Weights of a small GPT-style language model, trained from scratch on English Wikipedia.
Size: 2 heads of 64 (1 for keys and values), MLP 192 ReGLU, vocabulary 727.
Architecture: LayerNorm before each block, rotary positions, no biases in attention or MLP, tied embeddings, normalized queries and keys.
Training: a variant of SOAP for these matrices, 87M tokens, 5924 steps.
Each number is 500 + 50 x the weight over its row's rms, rounded and kept within 0 to 999. Layers, rows and columns count from 0. Numbers have three digits each. The size before them is the row's rms in percent of the matrix's.

# layer 5 attention query, 128x64, rms 0.544, rows 0-127, columns 0-31
078:501512562345521486448518465537478481553532479534426509587579479472433539468540467465544569499502
079:450529653427507534500475465432491535479584440534502516561470470600522459390479407429498503566573
079:438551524497535451578449508530552523474516536492445554491596438469467540403493396437449555572459
080:442506507580536538479398543467479465495499529437542401436439447546559450423495520429443508519522
087:547498449581550488504548475459488595551516454494569541433544519571499377563451564502510450398583
082:473427565583510494513541496487462582455568519556596513487508527561519480534486369497546398569582
090:414454523487396470445467508504480508495395572560535539436457499540520495515564500445551462555514
072:526439501532544489525537461466517463485469536484446501568570556529537582617573508619531573490496
092:497449504483487458544526526547558386486449503535482513453475464462426526599460406426501502518414
083:525508506532526526522435448442505548500593442424549454470500473500532433469536412526512573512463
101:535478572473455523472546486485483583522536501538583517470487496478551404514512493485493447441473
088:547508535407411521400491563482514512544452486570471472523602531454457553522593503558576557531535
091:470490500547435538528515544541549470542434504544513492529619487525543550454476518566505494537504
108:449422460535533412605465549545515488531464551466428445533547456528560552483504526476483479499481
083:507555468462536499479408416501462570454570559471500499433487510509513447504463489484466567471539
094:555484552425550437520578488382451524494516479584457476569502471436461606509471498531480455434567
092:482514524455495576542539415543473461417532410414544548539461416511466472510448460513494435602512
084:496465543567436434605495475472609506503569397482517458533531409471521486573419497462499531487493
098:441530566411590503531490438498477483444561416496460489587511421462465514499563491533474599515489
089:503569475580477536443488548466444456486540532448551583459388585445442546467571500564440414538476
099:456549503537453472494546442563562517441512428393479438553549438531436559479511487513546524471449
086:573590564462488492476559507478501441427582473450467500489406564489446602465470546457410492495493
103:480569549521573530500453536469482472434507487420521510517565567479474527493562609605417555505477
102:418543492493551490518562543536476434470434430380541546432550551548467450476525514504518595436489
128:440513469596591481457373489573390465531440519568539539474519485504484492448461629503463591487405
106:488517442550492558478424538523408498481409502485450487537522570553539511496608572468450567468449
148:539486505556438508500486494390536526528497445498475507476483587580536510590566416478524475549508
113:443551500528521449422532584486463467483454481527462575585471527521478609515488504570515450554433
167:483535506440462495452417495518424463513416510446469483454554535572504484452477455476479562494430
133:447474423488453582475421570513352498532388512523492493456480570492507532415463576478412500520469
101:470420576515446551428503477447481515519536489605570524501415566463515515479496485538460531520624
112:546592531624583456438417558530391468473414556537457607514497501492525506529510597516473498530450
079:553521540489534542415483535438533472576607479540571447426515425567489439472558537504529409525428
075:565480467581479533418470551457421520466438509485578495374523525515578415494510502542482453559541
074:497532464459508484422531540446457474516497537414555441429563453506517518422509476539472431539635
090:577449553562510491511434466445497494534487464523532552430554480582534417539510509526596470491396
091:531516493444507408559554461511535552348480487495537475511403502416597580477503474498428578550499
100:454451423508453482394477545496423512403422593519552494445484567448552540546531540482445480621474
094:587575452532500517463485489563482513470479466475447405539506466497563474485437580488450500448417
088:498423520462543520537577473465501547505587494478527505602481455428376481488553465535532576418433
061:455454497542565473492460464482518473486486455501554467432459443485536562515514494449530425518535
110:499562467500516425567504572528507451504472486523363435595518490480482552494532487458445496543396
074:523544587452608548432520513463478557508561544459513469504529544505458459450582540449526464440497
119:445511456454439396581489618595532458478519501523486495510427483507518579493425500394484552516476
094:495527519456492508456462390445466606420512516489539527452498491520510440522525573545500632412528
082:558459472593490492427558457465439552523412472620466553506556552511512500476415560508520388472481
099:400378541529549425495437558446361471530485550503491468495545512400514525492486504526505548506505
089:460437474482439520442505450515517433469486427495529410421527515532613531455415575518414422560504
104:455475586454526459578540620491476431572530473511450468555482438493500421535503545430477505400460
107:418467603520575462509497521535572577569639475505465394566461463560462583470460441462490515419506
121:396457490513444464482494491534481543506484455551492489573482402517505495479559574470508566480494
123:538447521351534566477523470463432610483521482555529510495469478507478483558472438498522477505539
102:455391503513566556517443505450453538502460503662479478485436516440477517497510428517428504437528
066:442435541519514462458475475535613460556514473426548527510551477500409457560475553449522524505455
112:477558506579503532504443466450548471576429488504405509495603560505428462477423595531467481469519
127:432534466549497530557483452491499509463527509397554554479546503541462415518525593531619490414565
117:494512511442473586460405561489369503561496444610570475496499453540499507528490498499430541510496
120:550470525466461473543500483427593505559566454524471414562531437565463515520458421502535460478532
160:493585473517546543441445479549412446515503475427478428517545443556518434550481553453442555449423
106:457575497510552558461455497432437423489516490464531555588559524423464473466523634600453493474466
133:545517511466473468405550491535463502512464554628515490498414494521487501544457429519535447573495
121:524607527455539448556576499559611428504570517325448434467538494522473444508462490504575511507541
135:536503403519528515495461594506397470504449445478461477458528560484548550493462541532365548466461
114:436454372467506539507420578545456515446511561555485475490509444429538561449525637555502519606445
088:613580583499478452522508507558520461478513470491498451472559459430440515511512462479534508468569
096:500519507541538518503519584529494519516459395389635465435482531511503439424464552505543579460485
098:513543540523486515588541495456504475462512400473487534590524486486473486474491363488460572526478
095:487354514542512495570473558460538492504405469515526388453491461522544515441439454423502565462507
093:477543478444494475427478450596537499490509472338618484452578473458526457498488603529443492453515
089:474468476575538505542516486497527434474428420440505480473630482604563465513431486488563530427540
085:471390457488483504560478514485419510460386523506548603398569509549473464400472475551503512540455
099:578487485435547441497566519483452565427556551579478606568592489470437460540551513578543481461471
094:515471490455443505435538431497525409538493479511456438467423544510527504549487509372495512525468
098:600597452480522493431444449457510545546548459448596461483563465470525521490555500572500515459496
104:486544529512491525466381500491465502382516518455525558476525533497512516394477624549560506476540
094:524501457476562467449464483376468542558507528548532481563533467423500580541557448573538570508528
076:452473527544504525566511605524547592528482453483396412483454511446537464505569445565549514514456
084:493516440559483476469517476455484524391491480423444502517554540416478537418533454469539505579451
071:552542533534429536466577445512431496446534540501481472436565563498517484403396540523446581445509
095:550526528426412482482577470477572520456537496535550511555549490506357463592491505456569517454490
073:520468474489522483447514492441492442558605529528604564535458489591468550515434405456568518436561
088:495564502559428568541543534526474445424498477572473599511392496484455498500595362504462472557526
086:469538600509470524479464493505426473432510435586450427510537515485492575486532464487573511534503
081:436390510600467491536597427443454477485539592519508547462430519572474512514481492552564477551580
087:503570434582532515554532550485498398523509435493454481488433487601544528512532428433478488394449
083:521588531569436544551591406458487493475544531527493541442499579482490498484544582542484541502558
083:540495558479547381477531481466449519465507511518497399509526541576640539474420410464532521466544
094:518530466408457523512483468539392497495476425473501512470490463578444397505526544389530472497557
119:574583529549532513431407565516520536448443544466432425445521508390558487481617567564459483476473
097:504496520584467478452501496404501517513439515375444433494534512580564391564405478470581570533513
152:513421484461530519603531488433461455523565396504420530509456544569512551514429446429490492513516
084:453430462534536461573497463491488472514553441551494504559493473533471461573676479426564464521440
175:551541486531451610497441551539475485532441488421551486537489460436550516418595579549450531480516
133:536444558515433615581506476481532514529473386568542474531470532437496575455577561497524446442515
097:518461566520472518536524474537515611538451528506548501535585424505436466432501456601524550529434
095:501571560563499438537512381549491555493457567515488480518635461511482443498522470519508482400474
099:493509467514522545461481549584503452604536533510558421423517512462526434516454644535499491531472
086:541517475479457480512507479506592505523525540474595524510592515471523404516596599586505527512498
094:429549431520515514534493471431450568545465503529490434457512429541463479484578449485487392542637
098:593436539512552531455478459570514452618571543552545521440528437525535462504521565542451413526471
106:603413470472464465506526513510547450500562564573498633575502430450526524435496472573546513505548
104:502506477537441578499536508404525495562530540581533587514567544467442494565586586583510405470585
085:541551465526483629440535492426498494566492452399513409524533497462590538458459578517505542527519
074:640555514459489513506509486537534546530588527580532452539502456484431422518629397492521463493553
083:467383570498452490600515547545459419500504406481394556490502541561516446522511509411526454539386
088:461537536474511459477540493467548421535522452507363448508440578509487577438595467436478496532404
091:523556506489391505521531487512475463433561497536535515565501492467404428565614447572599501510502
092:506587528509433495507530445515576441471422546568572578499554464510482535536514584441503432450542
073:535499519565407512542488528534509462380549580517386468559542558482526483549525480440561553540512
068:453456489472540480583482522496538533508533505481414519566471409430498555527503558453423474449464
084:459537533541459554529431514385498594477415458520476482444506505447491481525577484536527527421584
093:527431465520521459480516485425517605565546442440496491462490451444558503513488447405524459558476
073:441466482533487534436469517486517500580489441504559620534579519488494476431450411462477532475553
096:616527567502582534480542580500492533532484484369451516527406538460495537467561560559499510489445
089:535466491529475526499458500524452543569444469433526450413519466492581567456484458473435543444488
097:526547584485576506467534518441496575491556488528554465540552480501485550479562420487526463431574
104:475514412536462504484397439487494455598440470508564498538579600444544581451513573536478473457534
085:573488557503583460489510464410522594581455446434545513400441505493579447572506495486487431494548
087:443458572503440423479559554490483493532482502421529475482525480423595436539461526492651511486512
100:515473561537547402500519464446522465510496482551492490453624490417527513543398477433513521415502
107:577545515461493449417572582495521529546507456453483422621525468565485488472456528540480469505415
089:474438503420470487465602539562487456515538506473589498615450427553481525518402468474551547459504
168:464465518476518499571592500490506473514539482578530577595480460575463519559438437453558449471503
119:557422475506484431429457498496478520479436527479465418491517566513512582371576584552495533518482
116:435598446497534525540510455513526530566545487457401417513484562496428498488614573520496465480446
082:514496490456485504531494533578506470536493438440550495409477467380533453455490576569481567526562
089:461421487531450528507538446436585463540509440620514550565550484504480499484496521509419428446510
088:473527506517414446424443501515534532478533512586477422509425565526503562446486475428457467459478
# layer 5 attention key, 64x64, rms 0.512, rows 0-63, columns 0-31
084:500527393516480502463589457450382529419503445471495519526355475486494612573548479471586495492527
095:501513502514464389435478557475493518506504545513491402519523534527516611382620490421627409528548
104:546415469471522502451492494466365539461519512582502549448424502539564546493481475491633497503550
099:416589499559499445463416516585462548549508442493479462434514588510554474513525490543427558471622
108:397391624542574465436431589467534475529492519486542473491497554571514442418478525433476584557496
107:485500515530535522487363548601585473574401528452490542462462584435543518457560511563481484579477
090:483478521516443417575468478531565551459457448494580443532517458519479498511466593558398492455468
092:545586486505435520607545506531518464415500525496480583540455448588420518494475441588578453452438
102:583552492521568418478460483424601496476631518524459474441488369458550515450503508520585487530523
094:402516540507561442517449501513336422464516561510480568433470466488540492538456475471521387484567
108:601468447519474432560487587504601463511349568472440468439464429490533480492488523476479517428440
099:499578418486443530587550456509475481525561514525505603487480428437477505536484466417483551458448
076:591529482429496630494488536458506510442580466469484462539429481511514401562405479432475466504575
101:478537462405413524486508469505432486526446443445527455547506596426416539525522492539435499511484
085:492454506607413485551530453527425399501477546479505505366465533526526541516555466562546513564479
100:454531452504445455448462551521567421458546568527529501523470455562548592512456536445440649517403
092:453461612528418492567484551593528445581585506506413491411550524462451506508484484451450505448397
109:544554506502460520434547415410445408514556486562450461461575591438422509486449505545534546518634
103:551582404458395402542506517498495515439562535525467425396448601435484500551415540502502527530558
093:361467571566435486543482489529556503637499547580492535473565554470451519529501510457467495402488
097:491507476404455523562480470580490487559553592548476487472416612540543500525490560463591508552578
074:445451541599458462512474500477540496533545637546435558446493531538451508470502368542486534539489
099:523532535479462467593542483587579477477434407454523460493536516475377568489514520502527494502447
104:433445512439494504573462511444493491506522500506498435492434503462543564523481511539469568449472
109:452523452467527444488572535474565538439500561448556468498443453508486503492535533478449482531601
106:393486459485563525489604497542549499559571416441544510570501548547528461425548519437403584528559
098:518588442524464464495483467458513391565522486485489441471526534500465517502585453581495513564447
091:399467522467515429481531511488525638543472519505470544577474533497488523522473464441403575358510
127:499512421487543490583548416429425549534439542480467543517423505542520490459615506491569420573453
103:495530582482530468459523466459431561612411450474555490556510544501580537549500434507463531459453
109:446545547584484487511442498533592501507472516553502441455460479540461540586480497562442473479477
098:427490472504532477559562514468587480508425492411539513522411512500455607506469488540405513378503
086:633500464461529471605469443530577562406518500568477468537507543538469437511626459475495499538542
088:456430577412537504523396540549501480534451493418537408541465430520473455485494496535427509494469
094:505528504543402464465396564563517479548450463504498556445511556420587487459473519586448508399526
099:494459558535589507451503504558624535442476497488568410448581594485491446510516521441406539527486
089:446535470510449516362563430528529520513431439452495512424520507524501487509486521473439518448548
092:631541504489474551478456437589576486464561448507540551465577451487540432461499558541473499417429
103:541507430463599405533553521511492468438567521562511595503492579531541444439582432483550534572565
086:451556564482408461498519451404434528408462543524506518532473490460450619480535439486557415519501
092:544494544564564508455509540512603515484446563516481444506446481540514451600535572567419521469505
116:457509536474521502496508528501579499573563488522531547462460474468536420599438487438419563456547
093:521438502610396435551523406437375506448463545541503476493542526474466569546566458501537517473415
117:516524571509552495449434477539555425574527552509456522509573454500455498597439464470484615443495
099:555499424581441488520521508462479541512444514458417454541472508516529611509470422505577518476547
107:481456411435532549408444518455542505581505523481535500570510426466580508450535519484584530493505
099:468502486425455464473458549608596439514562542419504507504463497573481423512503534455450479546467
104:516599508502551510432391471540522537522447433465499455519537543469496454520543517617499457511592
104:558470542472545552529520486453525559466479493472506501523595533604452548435547496525420454496474
096:482509520529559469537517497525577354551437548581465493447514531498525447450546462482455352561562
113:382414531426473526513537560552504518546498490436550455539510529560517471418453543450489499527532
097:538566577472417466473472535569559413505600452546553550462561488532449442476538507468447581499452
109:500517484479565405474526504442450541459482531485498547586508498562515503470566578557560372577438
115:441538499470516566450378512595624446517454489503514440522516480515449431468461477458483463554520
113:473604432510476507493524394449494562552517496480482477607487499431494485504427538494524518569510
090:423445515487437509483454577544519476477523574448530437542524497580484576638488493436487501505409
098:406460557499562510553448506536454525487533455521614527416561570513488503500579462475494491565490
101:483559531529496484467499475414422520504574512481451521569538533410482450416533482490514444536500
122:537492553452494588581524454565480418585419449580522509462586501413525450501451527467591543482442
125:486507578477502455494489516522603442524454408474563492546515463424468573517436545493494526445420
079:528477537519508415549462554491523536447558546522503494421418506485599443504524429442517416390438
087:497443443562450558553472478494456500470447556510452457404446575532501461577407467481483411513503
097:537471538452587478437563430484550540436468472456524493429614541464462558478481490477538547512567
100:464434561439446485414491551531442505525447447396511512608569526547497499518510510426494593541465